config.toml
num_hidden_layers = 11
hidden_size = 640
num_attention_heads = 10
num_key_value_heads = 2
head_dim = 64
intermediate_size = 1728
vocab_size = 16384
hidden_act = "swiglu"
norm = "rmsnorm"
norm_place = "pre"
norm_eps = 1e-06
positions = "rope"
rope_theta = 1020.0
rope_fraction = 0.5
qk_norm = true
attn_scale = 0.134
bias = "none"
tie_word_embeddings = false
parallel_block = false
extras = ["some layers without positions", "local attention windows", "paired heads", "gated attention", "exclusive self-attention", "value embeddings", "hashed n-gram embeddings", "a smear gate", "an embedding shortcut", "learned residual scales", "skips across layers", "capped logits"]
init = "trunc"
init_std_qkv = 0.0209
init_std_o = 0.0259
init_std_up = 0.0299
init_std_down = 0.0299
optimizer = "muon_variant"
learning_rate = 0.00699
lr_mult_up = 0.884
beta1 = 0.95
lr_head = 0.00341
warmup_steps = 27
schedule = "wsd"
decay_fraction = 1.0
decay_shape = "linear"
final_lr_fraction = 0.05
batch_tokens = [32768, 65536, 131072]
max_seq_len = 1536
doc_mask = true
train_tokens = 463700000
max_steps = 6404
dataset = "wikipedia_en"
Each number is 500 + 25 x the weight over its row's rms, rounded and kept within 0 to 999. Layers, rows and columns count from 0. Numbers have three digits each. The size before them is the row's rms in percent of the matrix's.

# layer 4 MLP down (transposed), 1728x640, rms 0.0299, rows 110-181, columns 0-63
107:498496508512517481478492507493476487493490502522462528503490484542541476493496437463503512498508509445532518472531510497493509467480513476488534490511485544517511504484510507473485486496508488
096:528528485483473490514511465529461489495495568485461552535518524469518530503486494553457516507504500557504524515500500481512505466510489479503465513461500570485521532517474503521529528538536464
104:498483468525508500505515512472515486518516454497500494470515514477511527552504494472489518501474513514545505507497500525496534525473498469483511536515475500491519515517521498531528477529521483
098:510511515501497491498464489515526502481553530464455464488454490515523474525526477493489515519515498485492529492526458525514522469530509493517508494508499497452483529521519503467506488468510508
095:493441479535461517510517494501483551494527470508523485514512511489478470496490545455526496487476484515526496534526503488452503495514536552516464465547526540466488509493495512464487478479521518
097:468509498473528532448481486516496510534492491468512516510484492490541502546462516493498488492501520531504543488523459506499421495521512491477462504484481464477482519553503504496508509530449503
101:506499512523528484473485505491472499476516489457489532480466482545487507512520484478502529467498525484489497487454489488511499522499529506475490530532498510463471518499498511522514506485519480
107:478478473470497448529476481487474477558491527472516491498506493492490484516484504536575473501511481502457480521503532476500513510496473495512490483498495473493502486502496496494490513499505479
099:477490496509501494468464493517515510553510532549504498478510511478500457495503532499501443491520501492520535475466544469480523470531453504556506469572481548488485441449537494476508481484503506
102:495489515499495500539519540508516477531496509508503521513545487467510481502471503506524486529513527524503483476487528522445516521475479475490532508457498503511495480489455519471496546513534499
104:483496491491518501510528503503500504519562504483481511474500471459519473546487470531481527486478504518503475510497524502528528458487472500541502487494566517490507482470499481488485477510498521
101:486469503539523501471458526510459545499519576556460480501484498479519489505551507500472539518547506532443512511495497518446495456556511498489494483497525499482480527488523493512499537543480456
105:501513509513507491499499510515521509536541485483502469460481486476517521497511486505452513515523528519547497454505482476527489485505490495504508539497524479491530490506507502513525484536507496
099:475531499513487486461531503494500498517544477513479525555486474460488451504514452473446430528507539503482535493498526539504539528503465536541520502507493462509483498507546502453489441504482526
104:450500501522530517515480479462510475489443526493507473495496523527468494521496491450509500444514501467518519470513495501449518485481521464476520509490474494546526453477490481504534494469463503
094:497525535529503435486540473499453504510498501470505481445542509505493459408542504481474526504479473465518471517490510498485495479520560456466472532504470510528450423525510509502514492486513519
097:540507498514471473495521504523478470536507464498528487505510486516508496511528462503502501519482513486508508486482539520485496498521494480489478513505488497473500525561512474530509501514497477
098:474484502504543545483491493509509537497501477507499486507524464503478456522551493525538519479480474498471496466542483493486514411525497510500531510465505505428509501525508479507491532528516503
098:467522486512506529518516523513487514486517462504498432501531537476458537517519476485474485517489528517495537525532517516508465507510517515491504533488493495509474494463496516502540523482483505
101:467489480497484533490507506508509535497550501489524477469522516482479459474467448511491498511438508488541514479506524526515499522532513519485493568507483522512480486496515523524510502550461497
098:490505476521485499529509481518560505473482482495476515589527444475465479538507516473520483456528473505527484533515501536513528506490501509526477478524466531526508520521525491427512494504482471
097:500477505527492512485497498520504503450487408522485530455526524482467473461513484532481492500531482490534498517477539499461500501504485501494461499528525516479548490450507543495464515472510540
102:477492507518510516476516499522490492498513496542502526539458505469487513489499502529514504458464487490521504473471519463510500511482487476540498558501505517477488494504487512507494520432459540
097:509521491443494461499493509483476496534499468489512501503490514489503500481508521488536479514516528470526499479528536497513477531526517480505539514536487497523498480487485531478466513485499468
093:538534519507521477471554463538446524501544475472482513508508488462538466477497488504471507499507518472516508519508480514503515481489437489458524516520520525480510478539509505535538535514471504
101:523503536500495521468505518486453517495486481503523502506493530542525485467489466478515519442501506524514512514487507456539532485521518534475516499453499480484505487527458455534515531489551483
107:514515505488492491512513493518500484553548521465489458456497544482511460501478486523522512488497515497516488500515529465470448491473487501460521480497482535504531476505541502473482493477476470
095:496547579519554489462487534457435485475542504510473530517493504489492524498522492496490528483525496486498492513513475426506508501523500515495500505507498542489504467498521534520490519528516489
105:507506510521529472475483502523509489477487494516482482453534508463487479544425456501495484479481487491490525459491520456487490526530531488494476493500449480510492444486491494495485502522496535
107:502488521459521487527462486504477483489489453520496492501483471500526472483490516506509452513500465558513505459486514523490504533514563491504524474478456537493510516514488497488489532501506514
096:524504436464522455482567493495480502524467451502455473515483491492509471475491460460525499458477496507511546439530450470502459536495543488479449486502529492455495530477488496504472514446499516
102:489486499495519560488482520521468490522466493478533511476495452502506529535560472472495511474454497511526513517462531471512453508500526494510500519509504499510488524502500504488463522466472545
100:462498516499502476512485508487533498507517486522442481515485498529466508499464525509487437526480483500501499509545496513465445494524518502503515550519470493473485499531472474523457464503524543
102:509483508488510483485483511490474492515485521488501485488545473478461477524468501574512490479521468467505478512497543467492519459489554501473471514536489497484518450473515527451477501504524504
100:547552482513472492527520535524460574495493508520518478494497462493456466508490505509493489522529451501486495499524529507463485522501514524522547499536524478520545511545522460473494485501518530
100:494543506509451428486499522514462465481485479523521500493547510529466549474490515478515461510478527493512489515502517486482472538530453464470510478521536502472480527515502526548497550486483514
101:492523499548515523539562479492482471521496497512574473553452491526461479506516490483495498482464522523504486511514544524502502505490511519535512488513478531505501535532541514488524442522482469
103:496538484495492463520505480504474494505541495543548501496511507536507516518518509464483453517450533504471507544515539484484494479524532531488514519516505554487501506504523538487457543514490497
097:505524513462498506511548511502488501545487512486448474499530489484458504490486543487556482528477472495508505527472492523526541488472492467518460522448474485481467494471469490503498525521478497
103:487454438470497510481470504505514482526520511536451482496564487523528518519505497483491508480514516504487499488509450461492496485543497469492518450478464524503500502483484494486513493476477537
089:500526433525491496440397482548494504510521499513537523494495491497474463549506517472467549492544501564520538495493524507478530553518479500485476494528490503489491522526492535523540484506503496
097:537470510460497489515461474479473516483495506481533493537537522528526484526520466517483512492480469503485536485498520491494502499460536487483522472496437479493563503520526523550508489520512505
104:457507453555536450547481520520570496476473442495473485497476521506509550449503494473514494492534530511507476506479496535521516505550479506541509511510499501496523482519472514502540508511525488
104:529503517462516478478507500494472521523500539506506513509508507507460458492523510540524512474502489486461537496496461433511486464502524503483486497484529496481513514505537512505476530495478493
105:506516491497518516478496518493486524536487493516527502441465504513512528459436486462528489495489503479492459518484487500488523472504465463504517506530466456529494506512490530490505549525533469
101:487498485529538533456526490522481511475486521501538516512457532487516504512498502469481461528463513492486524510473492487502523492462503449565494509460502473539450509506479522537506514506540545
100:542488510454520508500501492482527485556481541503518507522501486470487517504498473525503543503511520505462495522537494492440523485503520484488475435541525511533542460488491465524500519501513495
106:501505502539548508493477484455462484492498503478488488488504463495495483494530547432503474483450521497513514505505503473525527509528549504496481471500485495449472489489516510485476508509513523
103:510517499470444531512476474488475523502477473506505465513464464519500467461458465506511504527513478471549500534485479534473505503496528495487484517506473485488471539486532492513523494485481478
100:440498456481498471529534515481428526478508496521496507512508479424487502478501483521563477469457538502490458490512502525503515527483525479552471497465514529484507491482501480474467470544487496
100:492508526488531483495518524512504501487481480469482467517514496500503521486502546485563552457529469521498486523461499485507503499486505537466494460515494538531480503530517464535508480486504507
101:501525526546522532504482517484463507523475440503545561478532560474506493451484534497481502510545525505485491430514436478495505562511511505521513498511524510527542475471465517474496471488507540
103:525500529476476472477491519512477552470510513488465519511493503483490501499486483547509502486463528495505489548521533501508494492497482523491477484448506454517523495473488511504495523450472532
089:474469488477487538544453470509531479485500495475532503511485506563476510503431449484485488500505549502523486473501471484512488502564488517506469499505503450488494502506531483502472528513529509
095:513513494469495493510488488470526507495534521503518541506540555496423505499485470476473479515511489525518517471484499528473477523482505553486501531520534480479492515516522487480500479486502489
103:493500490451521491522465490557482491550528475521485523486466505544465473518533503529467508472505482530560534482527500486472545476535519513548524502522509480505485515518509485509493511491475497
100:480520486477446473529521511493540480517444506454505508517530519515567538513559487535489496495480533516524464526456509492474518488506519504495517490492532493459493498488480478491522447507536509
096:525455471455485473542530546549478470517528467499534516489480509507523493519498471514493489512487479478561482526472499500531535501529473515446510479512468484462539536500534505502496461541485517
086:435469486532488519508384471529573536478500540473543484529469513518509502543485528484525460479506480490528480511501479512454493479494492483470514499513464476468554507524506467466525519493490507
101:503475516509496514487498505491477501490531482510534503480493486506491536412560475481488503505489489472503467488522462503559507443543498498515520533496481533491455484461470498465523483463557487
118:531465501530475476512502465510503492461549510474559493470511508500486504491461464467500474562517513528461488485507505492529462497501511532490534445483490509507530507537514487492507477525462484
101:488462550535500483421507501494429505477514507508498499491514523514483508457510520516490478530482519547512516485517509515479469513481500492543537498495487536496468515496490477473457488499496463
099:487510497522501501528477522513518461512499473512536420471444513525492484527507503460438496458488529523553492481534483474490540556499449507508461502507508455521512529485516497500462509523501509
097:491507506492496516551459507521534528488562493459508482538545493470476470482468521552474469494491492502491485462520533488541500505513518505521521515494484479492495480531498481535562512502501483
107:513435530532469555461508467522509482479485504505516475519495548534485503506488451506494504490516498517497515496527481532486513520509513522504487504509496527472503473488575504497543500474510495
101:471505486507517501497454511539522499513522508516484523518492526515498473501525493473512472500507491509478481521515486470510470518502514510508524508489493502494527514483490528519499505490522493
102:489530519475495472511544481475502520494504491507494533536508505461542477504478473460473505507496496524491545488489516505513498482483505535530503476502462502466482483486504509495495501522469517
102:556502485499495483530505504488433496473504493521474499451466538543478515517494501484532524513491536520522484521496518544502519533485488480532505505490500492547551465541490484482477540475476490
104:516518538540488544519504502503525475513523552506466513516481480495456530497514480485488507510537524555482491515523485433476497498527495542507538511463546493519510475520511509500552499499493522
099:515503498511460526472452529530510541515496463522468513425529529493487473486481516503486542486467481509498512505513458493487463487457521494475486539528503454503500510516484517468490539474555477
103:496528477488505503511481463484515502546518503492487478439508444508479470501497536493488481517510471475474493486490474491530495515482542465511504538523469547533487490541518493516527497442554523
093:502498509478501512478591494468440500501482533501534561472481529514568500490497518537482497488499459513531500515499516510517509508496500490513479533457484519499484547541483512497469485497488514
# layer 4 MLP gate, 1728x640, rms 0.0299, rows 111-181, columns 0-63
094:443457486510509450515451508488546513517493498469512465480478518482515489515485543499514474480505507515488489505491479526496444483498500482498530548527483491494527459522502488508492500472541432
109:474465511513473524460496526481498517554473457500541494512522550509479497537485491520527509507463543503531456534497501458477488474539505522483481464485492514470482530484478512487517514460519510
093:478511502587476534521495486524486482490536479536532519440512473499498476534469505520479523525477487489499534503501499499508521505510572484499500488499505524474506486479460501538518483452496511
096:446547506512552473486518570489506486505498487492538490541498493485482522496520506502511487507507480481451504469521570515529524487474490483498505504489485512490466506472513508530533485486494463
097:499523512481554500467519488489508526531511576465477485492464473560529484563440468486509508527526511474523527500507483482497521502486490542483454492486477516516485483486489519469499441493462529
097:515508516517486520509494495515497505465514541490485447512490448487510508520501501546495546455516546483463482477491520482453496482523519502471526492496505479480528443512467512499517518477497459
102:528489519503532529480503515491515456509543489486494487506551485463497527533510498506458507533510543468495515501478502534477489527503526521489510513529449515509507446481526469500471476513550495
100:467541456519492490480470517514537431466455459485462544460484532504502519493520577542505557544503520509541503475473511518500499540469501546511470511519503514531459511506523519463529473465505523
100:478493529498524482523489525488502501510463484497459525516476514513511525485520511445476532430541471487500456455505540468480518545496542460460506503526493488490484512471495503480482525511453513
104:543515473501506484443503524491478535453534502537517499537466531440447488524474491507456484518448468479515529487488498473540582529485465485525499502485551486520499490478499524542476542521510524
106:489458531484491488486454488489482572515499485506493440489504520499487540486460506454543509525505510519406511470475512483535542482510498523495485487502497501495496501538551493520486508511493480
106:512545472495562484514491524480515490491486484496520530477523485485506512476496558496570479549494589496529522513522521491525502461487475528479500524504512535523530495512492507497481527511475506
098:469520543546563524464543473491491474499533514515470484558473531507471525533501478532478489478543486499516528470508490458471508448500494540497491507488488451511480441470531478448510475517480548
100:505527478454433481488470480442531527493464488524522514511475509493539483522473518502491483502522536473485474558494517497501477494493489510518500521537509499478551541465517524532495520523469540
102:459538534547544499498527467519456493532503501492508469480522523507504512479542480494511517493471517482503507461499498485485510515504503499516542484508515559504489513532483453524460508499489477
098:515521467505498497482535543551502509490538497491520481458512528530541504490504488495436500485476503507471516483511490499509549507523501509511482515508512508460507501563467535495528530486503512
093:462472523532515496514483506554460520484520528498505473518460527504489486500493509509525517484513498530503528497540474494507497467496519475520469524509512507542481520496469557490501483503460495
098:508519480503479461499500494483521508529507493505540458492489489485478533518502488479479496507477488547492533464471521515504536514523493505471513517469481494492519549470495495507495546484554512
101:479545519541498496458491488509480513502503530504513514493523496471514474478509454506477479483533508496505454427473516474457523467539481487518485482472530523494486498518489502521508457475486511
102:482511463498522549496517496498507505524504472488482437485490508513523527504455448512547570512514534512500560489503501502531487497457515447503524499504518493514521488532520514495459496489528551
097:518441517484538498475510488421464499517517493496532534493484486500499503508491555498496498482474490513490487496498475530482474483538489505507510496520455495494516504465509520543528503490477417
102:480502499471482495511500507484488488555481526491478510484476516480483507541506516477518496477502500477513499500487481475526484511548471521501479471473515544450448492478505509506504530507519523
094:502529540525566505478536522537523519515496544537489475495499514515492494540462523498515470483482507477503490522496499520491450463533474490496491488498476483505494524518482515509564515508503481
097:498516483525472534514492474484516536474488526512472517474544515501485477470489532481481496515479477529468484529455514501484462510469464565522504523526502502481472480421516500500475511499480543
103:467457489521477508530480549485512522504466472467485509543498463512492503490497505450534544503492497540518486478481515509483536508500473445530505480465553484495497493475488557453513573530500489
102:522474486499505485537522482494522513497483533515486528460485487513475494503470490501525481506546476542453510509488487526551528489476509521527475538469479467500536529540521465538504474493517508
098:477544544514514508433477518505498527547499486508508527513485496486520495456509473463453478481494518496519501513521477468511513466487474517498495507491504542458490541440481504520506513570523526
101:508468502481495483525513505531537456508508448520503536502510498480515508512505470480525487479500482495495473467501476474512496480543492448492516512501525505516488480541479500500532500478503476
110:500493506516505512440509509511533524500512455515507507535471484481509462474509520530480522501496491491527490487498526541525501468490536468490502493478491497488557511501492472518502495477486514
098:493510487503519494524467504462527483516505546539503485520525487495486488542492548542502465500476529503529477490440540505472454464467509466506518493524500497467515520502489450477484478512481524
104:501500480528492499497522490483488477514506498508521452519456469492524517514472509469503488493491522525502520498497520496434514463490476496485511563442501487491482530481489525538510534460507548
107:490533520472510515461526519441505478507504494447469528509469495508482479520492518514493502561508514490489542537499481530507515505458517518515504468514526490497543503480467487526518455507494470
104:474488477491483559474525527520513524509516507490550521516519503491475520524494510488548462501504508494497532499493474528454487514500506462453490495488516521446516454494521485489513500498494511
101:493501444541529498527471561491484530528472514509498522507463477513492543480478541507507475485534520454568552524500530535492499516463505546496501476443490472484506511514494470537479530524496502
101:531485496485492464477530494497549483508481470504499507561478493524486503495469478515490473537491470516490493477514493489513535485525520497530471522471440509515527518502477500499472500456530494
106:457550497494468477462515486480483465541492477482550473495483531503475523500501451487538498521489497517510500535487500473525529520514505494512456481521475527497519505519499513533474523556506459
101:494503453466480512490499452437508474447511480508523505504482490507507508522489556473477513502536491511471538493441512499451481481497537494540477511542486488487510490529470507498447508501537505
091:487461479519517500490455506507514542479531536487502517480519513503520467504509488488558475455478491489522483525531500479547479514497516492517546521527489500452513532504555550462482515527517494
100:511566481503516484537525528462460496459532502499480496459539533467482450526517487514494522512500498498494492534469532456496525479450491539497514476542517506499486476483467514528524493499529489
092:504505455469514532482519533538479545534506452531521526508482485539509494531473520492511513522531512538475518509478466519470514485481515520503506503509535461514513529503486506509543454484556468
100:477500477487545531496507508496462505560486567516459526467472493496482532523473488513480523538517536525500475515502468523523519471490475466534479493456467498490525539503498470493572525497509502
104:497516455543542487563506500498523497527535507476408459498531513484467491516500453482538518523494510534502485489490495487498484448481509499496509474480506475489528504559497529481520490533501501
099:510481519500485514459487431521507496495501498528457478503522480486537505483509471431457453520542571502493477530490447534492540471514495520469533474482474524530480470516518533494527487480497500
102:516490528497516537540486491515524522479521462502453483512471469478496489473466502499531529495505499536482509472509485467472480551480506517528489507501531518469509518488553513501507484487502496
099:545504514481468474519444512463515524526533526458533485504556494492478518532490499502503479504488465465479461495457546530496469488497485520535510498517519509494499524546470541460489492512518528
109:510474546470526497514477513460496503527539451528463486487541508430494488497520494506487473524529507528527504529512512512477543521503513540469448530479521476488523477479517532513518513520519496
105:504483522510462518503482516490503525511497505523470544518504528485535516513502534502527507463557522496540512532564526470454541551529515489531501535512471506511474523532462517521482491509527541
098:492507493480514520497495552497549501519515525501474509509552486521569518484492491491469491559494530455541519499470547481502500482539489471518479537508497502538486512526490513484466523480521511
105:491508528468505485494476516473523514490470547485492515526477500516525539480492466507494489503528520517492546530471484497451461460514457504476459459530505518490495531510482514512484451541566552
097:475529522504512481486516500484497482530545498474491503474507474500501508514569530505493532489502492479482495503471496547499503508533479521476540558492484498531528502495516463496497506545478517
096:530501520510543556503525506512489493472465465497495476522513516473518483457521487522464451510526520534483542480495454447556459467471463480491490480462550553480500462473519501511488494528470491
103:496493520482478551494473471466507529549499525527503498525487471463505470507523489491524478502471483523532497479490508512485482504469499464524519511520540547474499495490495501493469458519580520
097:481502507475505565545449515528541492517523493483517520541500502529488539504478534481489512490512542513540453500495475476547496537516485549522535461485530476532528516516512526499489550509501521
097:496511552456525503462513539515492499496501429445467516523467470503496506506523473476501494520501484505507498494529509443461538490517489469481464454503511497502485485490461521492591473524499504
098:495485480509492486486526504501526491518477473509526504541496525517500523529519505508495489477495535515534537468512510518501500506476524519526487464502480508513477502525474507533502518517503510
100:515494513510506490516530509473490512586452476511569504510480504495511469503492543523513517470494515518478506509521485492500516538522543479499505560502468540549518530508518500473500497501504521
099:444480510516515513536489502466519530483465533494450475517504483533547510546450511526505488493459481523472507472544502475496542523480533561522491503526528543485477510475481497538500508532498499
090:526480547516508476552558486501504525500475514495520515501500521437542499496494498485490519483507504522492473504489436500500456488487483496527543510505480527512462542513483468497533492495492518
098:480443535515479527504522522497500479467478540461457493497504551523520535512490496517466494533496510509484566490530483509465521482499472464503547469512497515477538523546457485482513502488539538
116:521509532549504496470554532455492552501483535523511518602496527518508502507525496506488505504532562488489506471483504526530524488502513517484515528488509482514496502525539507516516516526475508
089:483483521532505443488459535491436542472491477499525518450493530503491545496468528519534486543572518490537536494514512481495497477497500476520479501521508469518502487498494514503512525524527517
099:487517514471509495471511458492453517461525512474449548498463508485483535489457541493487473498526505523509509498497483533514471530497567481518523513484447500497501531520470517482525531503523524
098:519485493522512479519511486519476466519549485469501508494498527481444465477496546472467531466547471529529519500521468470527547513469505518518498463502474483470471468503518497478567532494526498
113:520521532515502474454514556482526452519507541495505499489484521477499480532468504506520515536466521532518506521523439547510493470483527462495476519463542462512500486522501507517487507519493486
106:497489524514492468458536438503462489459487530483461557486494503520484536476523499474515475527498484479465486511520530505488492492524523482486474476522519518530451455497456475527518523481543482
096:479540461511509542468515507544516574494495479496522458438455477540520483514503468479480480521514482510468531445492524488500512485480488487483469515499494477510467478502479503488489498495501539
103:511510468509493517475492545533520520516488531475544464507507554496519515539528491486499532508489507481482466485548522486508473518454525461521503539536496499492494475512486502515488468448479522
098:477481519469507490493492500483475457506518529499483506489487478473481536505463540551535542508537503495498454498509523496494542496497536465490517467527525547483489479517537486491500480492463469
102:469514527504535497503483466477503476506451481531497533475467464474487500454494481526502509477502480462525488545482518517504514472505525483541450486478484468496482509481515500513512464487475498
107:482507477479540504505500524488491501560528527508477522486522521476529503506478539516520495476546524474501527554480501479480505526460514464491502494450502485565476525470489522479479480484529483
098:498527476522563464437529475527484484545548507471480520490506491528457459495499495484449458476524514473472491454496494495482525540515529527508522504512563506465468490521495520492508508498522498
# layer 4 MLP up, 1728x640, rms 0.0299, rows 111-181, columns 0-63
095:542474481465487505468491500490486482509515474497486528537492505514454480513509504501472502530480505458503487513498489521479501496512522473481473533499525447547526509521505515508492496508519487
102:518529498471521537476505481546515472491532511499487496487454454531518471520514526494462477461500423524447558511469499533506517533466518508524516543477494518533531468501521468535474504477477485
092:476497502516494489509490498493433506538484500510477481462502471541472474486510499471488483516483489505472504522476524462497453489533490457472519509461528526519506477484466455514457502526525476
094:496468515478505485509495494499499460540517491514517509531540488501492479468472506527505527500473462463474496501545511512511514484535549510517466500512477553544523514498473516499516534526563507
096:519542506505538524464460454493537452503458512517521487538462495560520522485507440464504519470466518519545489502489487515528494497510508506503457476484514450505464481561477500455477498499500484
103:502483468499462526531456518523492520491503551482488504505462474486491490536479513463502492492491510475455490503445515491455461493525517475487509470550529510498555462517436503524532508465504490
100:544504553464524489489506516496506520517509526486485518523512534528495491525510486503549493494485515518541486470458483506545494531469526508520482476514480479486513493473456483442494494473509496
098:477517510522548549477472482470489454477461559509478474476480524486508486500510491497497498502506543527512498474539505485527489511499465516483488504526489499484557518497485456486547492522483530
101:479516445516506502484476494495442495502473514525526489471500497512504523534461461506519465487490515476498539426508493438427491493468510493534527515491446482504475537514502525458495496474513492
105:494469488526494519488519509510520492489500551524495510497529511466546461504497500492485471523477447497506498520509522481500517499487475469531460495467538512501515495513510501505546498535537504
103:530510472451510544473479507517490518508550541531545455476483497512489495524484499490481497488480469529451522505475509500497459482523480508537469517518495468490513543508515454514582512451529508
104:562470496482505533488516489509484489513465509477507461468480511493485509510530454524485515486525430522498490516509479490478498504533536486477443488493491501500506499478435534499477506510495475
096:476515506496505516494494512545535535480534516543520505466470479553496524493539480514462499504552505493497537459504502479527518468489502457528500481491468515513475488488482477501515508512471495
101:459476537485547481520452498542521498535543543501483511504513527522529517487487432487504550488487463481562527495498504479473492497495546503522531475525512469466495478506529462468499494448544482
100:542542524505511524508519477502505474517486456496512475519488442496506516538524523496431473482499495508490496483483492470530469541508490546479478505454487502525473513449517497497471477482550561
098:459493497475474488512475493487505530523507490464505478463486502486478513464478477496458491487529542560471517516530497496483489526488508505510535536453492502495515465563546515547494503482498484
094:440527526493477548493468512549464481495496464457502504529500499525536502495516515524553523485515459494458528472467509510487510491525547523504494489502429497517532492505512582496504482523443522
097:476483489492482481531540518455491480499522520537521479511516537502497477500484511495490501528522528571453529488527534515469465513515454505494538490522515473472472524475501496503499555511507521
104:476486526489475493509492482493472511464504532512499580515525488526491514479502535542482514493453512500472492458497473483528510532496514485516513544478488501513473498499509486478554487490463464
099:493490504504482510481498491465520551499491440466492516532519473503534512510502529504493467498532501452539477498484477525534461521489487476507498501511535511454484509478489478487518468462495491
092:527514533538502506556521487529490482498518512511501551510463507491479521490524523477513511564449494508510517479521533439499460570487472468504509471557521474513520503521511479521479490466493538
101:498529485497505505507499521500504481525500532507539487470501469509502455484519498493494524494516479532495487503498469530525467497506562519514486533499500512454496503519444458502458527487534500
095:499522493535491489481523499469559521499481507479484452526476510512473502529522530498540499519467546509487501551507532524525538493521498453475513489528519478493538544507487513509494519502505484
094:554518492473520456544525481468504513497480488500503515512495520523525488470514489481504467542458508478460491511508461530476485523563522528515491534459489522498523500463503500546509477463494568
100:536472516480495473490485493523501518532531512526550509456442522516491509509487494521512523521523509496524518485501492484516504501488513495464458501480462500468525482543473508478507515443506499
102:526497534519527495481536497488464516524502512481509487483490508495498475461523507513523537481443532489495493542477504493493508488491521493495472483512477492527519503555522454504506469514476463
095:553467442535446560533472483498522530516507493514492508503468450506521501522489497466493499498500508502507490494493503422514483528497505463476486511459498499460530473503492522473556515548492535
099:521452456530507456486496520498490482480490468519495493480515545479468489510492498495485508517502500511472529496534513475508477497512503521507508523528522479469483476542520443478517489484551520
112:493491483494501508452500543465520482516491476471499497507480445548515527507507498507533484483553469495528488502540465492493524516510523457483511468524473499471530461528541501523553484488511497
097:515481521466517479448472529494474530507498519509475515515502481497463491460469532517555483497538507473496509473493496527494473472559492520497477495485460456540529477547506463490536451515463489
101:529524472496443478510489502520485497504516482514506472492455477486517518529481522485516526488466499468483503546490510504471477485528490506500520491477496503515468469517496512501460526438545514
106:515490529508459487507493467501515497493536470488477464518491484453524493519493479485479511477476458568526492488524536532502450494523502482522520473492474515445455505520487507528532517467536544
105:514470461500489514495457529496472537531514520542519490523487485413478503505463479544500516505498483498548540538521486502467565505479476497473484492486484553485485464511506482433473486488525509
104:522524449473496496561481525453459520481463463487501540514481503504452552479501522496547522486570482472556526521489510534505506488508497536432487507496512498496485493529480496493498570504542492
101:493532453492536457493505557508488535503485468495516546486521500503505518453506489496503511503519471543485487513494485512477529474471515486470472527504525519520528466524516510494490511506497492
106:531536528520480524493488497504481536514523498477516475562478540502505537478505487520529482489466499529549529510499511507501550518521500558478519495495505517479518525521512489498498527501494484
103:536498448491450557466523485471513525444466494504537527487523458495516498505509551510500501543493503521498501538512537497463512531520504528501477464535516467505538565501509525470495492536512451
092:512479481571504486530469519510508536529500536480500511509495454482484500508522554482510474490506513531496469518515528484484498524504495512506512465510521501477498499460528549487458509542491495
102:494469530517471482520521480502517512487501502557458455496533418509526528481508489521494500524507505503509508500485512568487442515498502461523509475479476525497518506538510528490496486491519484
088:466497521539494484493536477467510457485493483496529532505482481548494485566487567524475487512506478457507486488564474481519525459523504526560539457492480489524514499460510477533521459511528505
097:535505514504521493505508562518502494464561495515504493488469467501509526509581501465505517501461506502532504460543528462462480510507494522530525468493475565490491479456522505521543484511505474
102:504479552495522482547469504483542522532516516528446479492463499473446474486507495449535484530532521538525524515497496497499474502499464484503512480531495487506531504572523510512540505533542468
102:494534495470505544552499479543500492512452467483527527490503491489487518497481530500487490519505504508500509511514524483527487517520478478496480468458531516454525521514502498518524528490535503
096:522447504501489468481479491511474490510507520493532513480490496489465522493513512500508495511488490496490529539517485524514473535517517494510514488511479488572491520532502457493512476485514508
102:539471510502505553449516491509459529514447525509490511495515502515491508507511494497481505480516501487499499500570470448506466527530466487480478481486488505517473501511505492521538500496498493
105:506522498511518516503489483521510491483458471488513506475479453541511567525529542539485493514493519465501487498461497513550494519477484477470516478503491477482509482512484488516448482515508480
102:504464496447530515542455481529524519499545486534489472512520493537476485464536487473459469518487480521529461494449516492532578456516512548451500505484503484449512453471472500515504497498481538
097:528527490500498512479443559461503455501498536490508531516482507520512503491534502493479489515496466526525534464481511509526493465521480483488522507508489493489499474503501458532505511454473471
103:542514489494452447471452505513504489511517483507476499494523500487505513541473502506522515487470536519472469541520499460500461519500486452527483496538483564525502494479469482538508513479523528
098:536471476505507487511462535504514479499490492455482460488501533468502487466510544530518460443538530474516526510523466531501491472472491523540476493510513483510493426513546460477505483458486487
102:544509539547481522452502472509524501512552472493523552482495480490479494523523535483477491452509511516498451506477492508500484501465516501493500449503536506509518456439498470535507496509513475
107:448511504494518471485494477472520511440477539489533535513489498489535485522552501505502489494471506490517498518524488496498490554525491534504484508525500490461493483477490537500492487488473488
099:487492466459496504491487564541509549510474491528510513498549486494461518505496515503489492524501516443492481481499515510554491498480532532547529496474494467531543476498465534492581514483499498
098:484488491495528491511435481507548477460488542486522478545476536481542495494461459500484517462505478550517525495533467551422438499471475518506505535483457536501517544474506488451499462512496464
108:541465504470474502534440560510553516513481450490531521522483523495536509513512491478494483453510489513494508484532496523516556503525514515521499481518504517521454501530489523527472500510511466
104:532488495541486512492498464524475508485512528477504490483506517453510487512514530461493473470488543521498458449510476515490521497487476532513501468483491468508488459484510487508494530504526503
101:456501482496479477489464479498555536537508547499496478486525526499501523508481538458510510493492488463534511526505486507491515503475483589511483537521530542486515520443492532517497497500482481
095:597545468505504425510524451461504482508515472510492487471479519456540494488528453544471518503482479510510468510489516491537462487503533501495546555515537509547466511512502504474517504490499464
096:492495506518493531496477476498462475488486457498462488514507498539489517467504483485502499520466546462456472488534511508557473476504526498502523510502476499508501518489509507509467481459568456
111:510521427470488523495518489514540503467520524469523477493467519517509499504489483478506523517487483524488472502503487524473465535492499496503509464491483483518509496536519501503467472456475507
097:476497460479489529480554487470501502512452517517483523523470476518479523486483525475480546492514513483485466470477554504505508541477494467490456512529490497541483513514547498457497517449475488
098:467482489444509537501460501517535500469552462513495501485474524537492536536526546502480500534538486524468522516483509493472507506509492506532500530474509533515482520458486500475519527492510503
098:495477532468531517474480464495464478480527482485546478546534485480535512543492535511482493475480491519487461504455570507501462539525551518500490508468541465516474484498518506517462449490502526
108:486468506480505559516504480542486440477452504514484500508512446573470463488467466483422465478505495515507480533559532513500508500471473511507503524560455520476504511505521500494524473493501515
090:456437560524539542484475524558516486498485498487479544458475504517496530508517470519508512543515488433481487515516497488501462515513498484507492495553489532506502491508488464505518533481524475
097:505476467482470465537528519506508515513482501558533557506524524513493487455484489472531506508465516509439497480517492552494513514522530506524502539533457464499492506530477489504513531527493542
099:523493512478491514496442535464477491466496485517494477495511544525485469503528483502462503537506508500500525505470556500499518530469514460520488504527460494485487442488505474560491475480480472
101:486521475507478522502502511494535517478478554523528546500515542469508482515516496503535502496506473526480502514500491531488449468476452542503489515526510514522497485500497533507493524578456503
100:539557500506517486557525544498466495470473496479489531521542527490473491489536496487516526534472506522454472494520503493541528510523505533517472472500531484532495514463496503482484508454493460
097:537510476539511474483472512478457531546477482517509512479525523511498544501482481491565501482503491470519536507471517474518502479515526477508497488468529491525466505480510515494530479493502511
099:530502495483513484511465483505474483488502478491529521498489520477536524483534496526511493518514502553505524517527481493510535503472492463533464515501558560499506507484465465493502488491454490